config.toml
init_std_o = 0.00734
beta2 = 0.98
final_lr_fraction = 0.0
Each number is 128 + 32 x the weight over its row's rms, rounded and kept within 0 to 255. Layers, rows and columns count from 0. Numbers have three digits each. The size before them is the row's rms in percent of the matrix's.

# layer 5 MLP down (transposed), 512x256, rms 0.047, rows 81-89, columns 0-255
095:097089141189170115134166132137108127121140124144174158089179153146144156157115119160177151173132119154161142150114132127140118083110107164115130132136115130199123082095157110156103156126111089104218123119119154148135127134136088158132165169094126141081165141172153050080137112138109185134193132138165163160120176144160137160130079124150149113142150135175070064143148140101119103088138129167142118127094176144160124205197088113152115146125149089136165125177140138211069073075160110150154189114123102088092111076143133089074084093091112125133149106082110184063095100108133200160153115122088152100180128056145090154160122136138122173086158138143107144148095124174089159168126121140122117111189161119159069095091144150175160161100091128157132120058182102181122175128136103
105:134131089175179164153135152134110181173148099125119119079150116164096165123123112121154098114113134065073122054184072162144160134072112100145156084125135110119161163139117141143063125169126159101122130099087160147113138190095136102152158093126116112101090100075198134148181138115129145050114083100101124126107184088122109176085093185105157102105165107091097113132117104106079140108146169076156052180101134104119141078120102160105145147088152165149048101124172143084166158122110101106206113148167179158090183056064156091150158186132138111169153112087109102102124124064116155123175139136180129120105111151127131118173082143111170095129136148154130117094160143126128130105154109144129104186104153101075091095087119154129191167138077171081170117112112137103098139147147089
105:146059167130164154155133155091161122144121140144105154156165138126109140133077190134168150160169153088119103153149199120057135133092094134180152136123229110120106187127121203130155065127169136183101142119063166095112109106144146093167080115131155150124105148098129108106125126161088092112068082107129124092130150137137137161134124139144145181103175116159152143132044159122114179163073130105115082121110148183134141125076120123129102180138142134131119137130120112124167102159115123079148133198100057112114168132189120091106124172072131162105172080099078116106124105110184105115078114183145147173146129154102148092128131115150134155110082141177181130112114111108129159089103126113161151080139072209145109097162093164070174085152142135171120094153216159153110071139127110
097:113087202114127102183154156122138124173113172162104073093093098189129143187141140184097153122086128142107079122160125108156101147134138109137133133099142160100053169100076165095091221172141162122124110092131132121106127127141155169131101101093174110142128166107148152104111109075130124067135086141055117083125115071092109169092160144122065169116143142111097150094142073060101149110109147134182113103083169152167198133097093061178138099113174154139103157109153112095135165153074106147106112153108169101128118112107092139138123094135162116170086147088115141128128136164123092118079115139109093072130151191075110169162148126105056156156094137159088150110167086126125115122120115064134115087096127112133142135141121104089128140089149151123203069118080094073154039096154117
108:120095133108164087055146137137116114127170148145134105128081124160130152091131091131144155069095097147133153104059052103076174159166063111142151150180100157145092141099111091143164090142123165136133143130153126114070114119146094171105133107098132073102217149124134183150128103116164142139162173172088071125106088095110166120124155164124138104106125114070145124128197142136134141134164145151112129156102196106125120131135137150166167105073092185142131137113124126148080130110154080213130077113140150168139106186128127085136120112184145129098101080150141143152125155122115151156096153106126079102113145076131138158169124116154101136126081097150092103075111117157121085176180144119127159145110069165177091157116205217119044158054133082123171191165135107119113082125185105
085:153138105128144095160152111138161116117105091083150119148121096126066120160106218148154127146115129172143151121193142136217135123146134136124131155109125106105144120100110146134122134122161145123179059148095144120135132111133155163173174130021110138098099164117144050115156166161112140127115168132168156162166161167157116139158094122140138138118093143074137149116116141154117132124158121148137160145183142077113142171104162143120125159172104144092108047108131114192135146105068120117154129111148102125213136129075121131091055097198106154161135127095128100126082131125084125136140127082120076140121161091118105153132112139092122101137126150098190122090125083107166150157100116163083133090165136120141111141149117000190198169117085124118052113143107098105126124115142112
104:095155108163081107148114112153087103145103151115135092130091084096091120115142121155092156100109174075148130077199152136175141115088194186078102098170180148131128098152108140100164166156125100084129144078144085092070140113158160142132064148127142176096129079160140166192065159115135143135144096100078135115065122156095122143154116158153164092141160184129154138120112058084114099140060133036152147110116165055113137150130106105140139111151130183094080107095101092095079103161148099096127124137126128100125156121112093149187127084216080122082131099139139122113128076188111121076123181098155184138143064166151140067131140135164148045159120146099124171099146160138116137105108158087141126137143062172120146096136122081133110185125141147150120140132134167094142151142141179
098:179110137131089174088127102158177138157145119080129136071138154166140084172124155098160125095189139118057117142089101162116136135125116180139157161107138131137159150114073118136116104138139117119067156086156122095154131220116144181144150077080064180152121127152132106123133166149143116072088170145142122083166133155130144084165049129124105145093120172187131115117125166209102124107098085156102124160121109096147123117155125118116103131064172127179142135173100146138061133096160105108102089147134112102115115142122092092127161198059142142072174111100081104175141098096182144101148125080144104108160164133143138097094115152111102096132098096109172121120141110182118132078103105153108131086157109104168125104247114171146109110110083093182144138076181112164099105207089130
103:124107176163111140125172120091197133177069118147155101113122178143161102115113171186157094141098136139195134178137141077174147139087111090119164099102096147193083183092106143118146149189107105128128098101127116187119068069112079118139097171093158139100172173075149164122105103121155170153145186163166123090157198147123139162131112205126108129151060184108144108097169097135130162149159124089148126121133117089107113153138152142091188122142164102072123165136149137129175126185110178208107147125089173081163160148084100108137158126103153137148125208144107139131121130149117080133107141155152113105149144176176162172153152190136184200097166165095116105129077176119123148117094153135056111097152128158104089173136150079083117130119103118075142091111122130133118139145131095
# layer 5 MLP gate, 512x256, rms 0.0522, rows 82-90, columns 0-255
098:126099124148117103097153093119163104131181085207152159122142121155145165096098158078130139129091156131175081115128177116157118189100115203172106181059134054124115093110078086094134104146151108144139137136161141105134180118113142046141155149137107071107148117149139151130166115163192119137164088161110077134098183146174103103114106166137129135177116123124144113184116109130201105111101076123109148144102191155132124139109112135153193068103134120131087140124111115190141110171071135180130100157154159041163085195137062194122118092148106105101141177100126143086097117151102104125094099101127119095120072158123121141085098091195152188087098146156120113181099152104130133091099141087186075155059161149119116121078161166136132094125133160149122111140143112106164115124082149
105:164153128147064131102140099104155165097143115120108112155108159102178077136088136082103159138126113140104190110116122181114129150134048176095092112172141093124154087148088132122122129096090137087153114169115143123144107097129148147171133119156082134153151099134139133138177067042094166124102132140090157084102133171119111142148103177107131045076098134123178196149167191116091131097179123171112136196190142164073163105141141162168198102085142139149127136136131142142137116128113165131175119136145102176118114133088128146122159114108110194140140156146165129099107112162063177072222086115093053133070087134152148103179108072078207133125123137144135176082123157158101110102116196136150127176107156126104139175147134150123090093120069140085146124151145126156137146102073142
094:114166139151125092058090121104060123164168123158151144154119137175124135105137040119137107120180098145096153087136100141167125129063142167140110125105117101105109176086125110066161091098120074112155111165023169181128075145046158155129161151124153122148063144139156163134129158168095106110089137108099060128133125141121097148176105168122154178148142097134150100136092189078130099183121115094071163146109154098069120094123171112115143124129114074159068137125143083102115075117092096122112186047123197092128108133155185148118106173105169175054138124109162186081134074109114122132091147101128173102099156083147056125112104160112123112163093066125185123120116135138106147159131165153103120130160144140148104115092081121131160145105144153118141126161143116090097119114080118
103:127145138137022117171103161096171153110102100144095125126140149144109109163152178135135101123138141122142133091147147174165171139167123090066181157109206095161178110121106095154092121138118159149163106122135184145140104038128163103090174174126153083136104093178201139115189137139128146151070159161105102125092178140123106135111136143080114080121098180164127132136139094150121109090158123126168157150116144127137157151157110168136180054188136127069136098119179163135123105136102167125095091104145048164110137097151104112074166122117157080138122055147142120075117127066142084168127128148123056144156142227163152158119102133142142202118100173079141114105101130177113167105148174102114110114145171196157113136128101145114147114143091153071097113121099094129121175110116167
106:110141132165098193080151122138102066142154149151118164135172173135123107087108082071208107088150142064114117154138161090112112139081079190089085121118148164106176113121178123153128122117140106123077129115127175104122164160157086116133034108117135116160164106122122144123138097127138147079135080153092151087118156096130182098123150111197169119135122143191080127143145150146132112149196073098091104128112103137097154138121106180113125138148130111121063172119076169074073094135155167142125140168171165141109082080139159115148069156128171075153167139160115091133139099147161154177099107115117167144088080126145144120128128154145120113114170070207057136172167123107051112093106089077135131169110127127107130114079165095164158096135164142169151107182122125174178110192138156
103:141146131105086160217126162154149063086107125166190122092132150123145170094083051134084133120094123145221172099112149141123129140152114158149154052129094100099130159150119083133154154168160127092122157183132142106174147158151151094142126192132169106160156154157139126138148110093119163124170129122105053113161136101102166173155150170161159103112130134145131127169132164067097151106158143144080153166115102141135118124116055193099150082133085120096113137168066151113036115162077125127156120107132084081101139092145091137161122218144070082066115071151136127135140154156120157170178121145144140127087119153094126120172076106152208147113113164163116140121121111145099106152100176106122152131078136133132183156144182148118122083114147079103142080140180122119174164165107121
088:108171068138155119104104143113119169119148116101107165154154146118122188098130134130098096081118047092139113102085123110123104151137135146141169095097144141131104106159083141120107136114107115106111113140137160139080190159109203059207165151122155154121073049153102172133135098126154160189140141092145162075134105173147178105116092107094052108139105087116136132103212129115165158167128155155114071135154165151203137119135174077079176151134117132152131180086108206097154101093117161139143105138106108128164142080139139112138101117095147049133099118128158123111143115157143146082116144074150109180172117106137054152146100075112129096132131102104117161099170147051154153119135090157133083162088168138141159168146137136118102138080164115147176117172108096179106151215167173
092:096134141173095097103121124080095156168149106152149126155109118153098115073124166168125133101093089153118111110101148149070151110164152123084128109121051107158106130145101104096093115167116111138092100150098157152184129072046151105118110088075132145134128156110116124119183104065146115093087084061130165078100141090131129167143144187127118128102060147146167114154099206085122175131086065175108130126119118096104107160133096164169169177176126157105140138124185148149084116154088175068176170120127157114207106126145122117147131114078136147153091161128141151097090111123082172145144132098094101068081141120115139118160138171116123176161145122174149113064081179155097181132141166163108100143128125153079111195145089226166181102182116169108132163182145111149125111139124139
104:103142107156066170157143142062184164155139133117146141197141127087180106164179136151126183077096134092086136103133128149169112150048119095076108119171147172143072095135099088147153099120125076147117120125106101131141118144107086132090088123163125104151123083053141103139106093118121103162093059158118126113175136095116145137132092182115153137117092116180173069154152117138058114121155082142081121175152100102102111122198121179169094097149116079103084153143118098187098135188057152130117148152073130132131120141103114149133094134149105078150089136157130202125060156129142166088201122081127101138107139104074123145068074143129123115111067114122145111114106117123099116166126146129149171163121133162154181206168124121180109085153083153096129176078135143173152100153127164
# layer 5 MLP up, 512x256, rms 0.05, rows 82-89, columns 0-255
104:130128134118156169134152166167113126178059150134162100155142125111121108127168097167167122073144193170108198079144151153166130121102092070123164063110153179066116145150095159131077114069139140104105059134122167120095123070125132138189145131207173124131099100098109086105098114068122144168118162129122146152106098070093159105099139141079115144112104081143086102066123150156112117147238049087092136118145113119072141117102041121170141082134132202130145089122133130128111143114119105146146108094124131167117117110169152156119176170178125152119108095170154142095135104096173149101166148115143115148036158128095131107162121126066151112128108093114167116154148159141092066122059130148094149163132118102073111152167141089151156120123104119116110134155121127087057123151095102
104:072106120216095145117076125152098137143113145120195170105156161104151132098114102124101095123070145113131193106153136092104069087110118098138095153144134145141104121132133144118099064082066131132161114109156151074072103139143168115130094153132117154124161164174104118148040116143120155069201064159137114122152084139129117145197153130129173121115129127123169160129104114166164180120073115150108190186139129068149063119172165165069060181106108163132134169145141130120147127190143123149149163141113064070154197094138153149145145180157179163173114102123162156140125144080138111144095120114158072112170086134122115129106161235158122113100149149149157122117089127139170096092105163104164084122156131164143108135168107136136143134147157128153062163127166185157116116148101143
096:147102117136117159150088129146124121125188132138093149188163096167118147120142165131143110093122139116088147110094108144149164128021140114130122138197153107143167089125128078133144072083138145137169121080115127135181150113086100121119153143097139177094074147140124151156158141142155065114095117146112135161079079171170141198105130148134143160169174121161102104051099133183119145170112097098154160167171141165173093122085169091105152136157047122108115164123169162133117137118133100144114126076154131120048167154179151133213151166118103144148091102155093139150112146108121172124163129131187088084167163168094157133148117148073159132151149147062075123185108145144073099074168166123189153101064174139128082172102151110104133092132138156122078200175133131084133170144118114
111:111078078113115123141154125110133160127170153124088108144147150076131134117144142116090167108108128099132143174129132117132152113194099099097069086170124166135113074087151136165098147098151103165185125153137134154084133115184047102143160118073099097110115179122150178078138137104090097086122125116139136119142122137139141077119181162108091115229116151126096135163148153085136126150140211156080085147156109175126091157164203121179164198119071139150146105111065172123137120143149136153115199136167157133126119135147135063218111159112070161129150170183135178201149127177138180039107116065107159119140118124116117118175121138098133121122135124143093164115141176123133138165145189131154139173106141120094112134082163134110076137137150056118152140119115072130077156087156130
095:096052086110143126127127104116106112099142165117121189114140133154205154053103111095134114125134132092138110107113145071127127114080103164119138131194110178115111131152104148124139119189090109097138118153171132096118134180151061087093094097115109123137129126168094164159129112123168125174156061096071071105124101126155137088149154139138173111119118134148146119066162111126178109097112189101104143117081132147116100080142144124103160122116131084140173255148122099115097120129128068131129103111100170135115080103166095076206108088100178120148101109118149091147130147091133192158055093197108162082069092149127130151155126142143142167107120124188056131154128173145116103140129145117202122155085104091124150101061150133124177076116106132161131103089145204138188148130107128
103:142154121114075112140130098095127085157166082096059156176212114023128110169177146194181145188143148131081196164131101097132167144152157103097120101087141099155121180105154080119145103111132102123125149128074075124115126125112103107129143157162106154201099083076108136187146182143102109174182139112142158159103115105201191131107111082167146165090133153105143143066093109122125118128143117155186114091173163117121149148067134092129137114212133130168126198123113124099148147113125128074137130144078124149122179118187153110077136160149115101124093095163149161104187114102199140145118135168208074148114128129159123117089135172149114135142149119165126083143076101131105139091115154126095136174105139142088156201095157142094135119097145121135099134105142136094137148138170095
097:107114070155106208082091159150133104136080123125075125167181106149207119124185106137085104151153127119073110137142098048154075131128109174119231118133114118123099129156094107104148183155115158147158102065136088107122098126120113200120114070117173105114121178121105102090133093095096111127111142125143134086136072154140180168084103134175064118107147108129123138137146130128172130121097066138155113128143151198102216103083084087158099203173080105149147107144138127114114135127110137142159142122122126132156163199086177151128084096144159104160152114133106072196104120167124160125159147119154142131151175123172079120169092164130130136127166104142092143110113127183112131134038166103078171092051155164105148152117150114097129136162146117108160110160158175128162148153137136
101:182121144114132120136137182174185172070087154143178139117153190080127118085134077123130138126102177113178120134112161162091193181126119135168166139082138122148161161100093198151176180184125140109175038144128099140114054134116086167146176138118150058141176160117153156135050126166175139163151128183099094117143168140091123108096102122160123143130108129126147186103135142227133107096138143108191104187089149105113139144116121073101124124133158145083131163108106153105140133149105133154097160091137139112089142133117140091150091077090099086098150135101090143117145131159186096131103161078140137127177102172186136128123137116130171185073125115106127052142112160120170126206100059154144175106163156135157112104159141127120100159081110101132120106087099108091142105168111099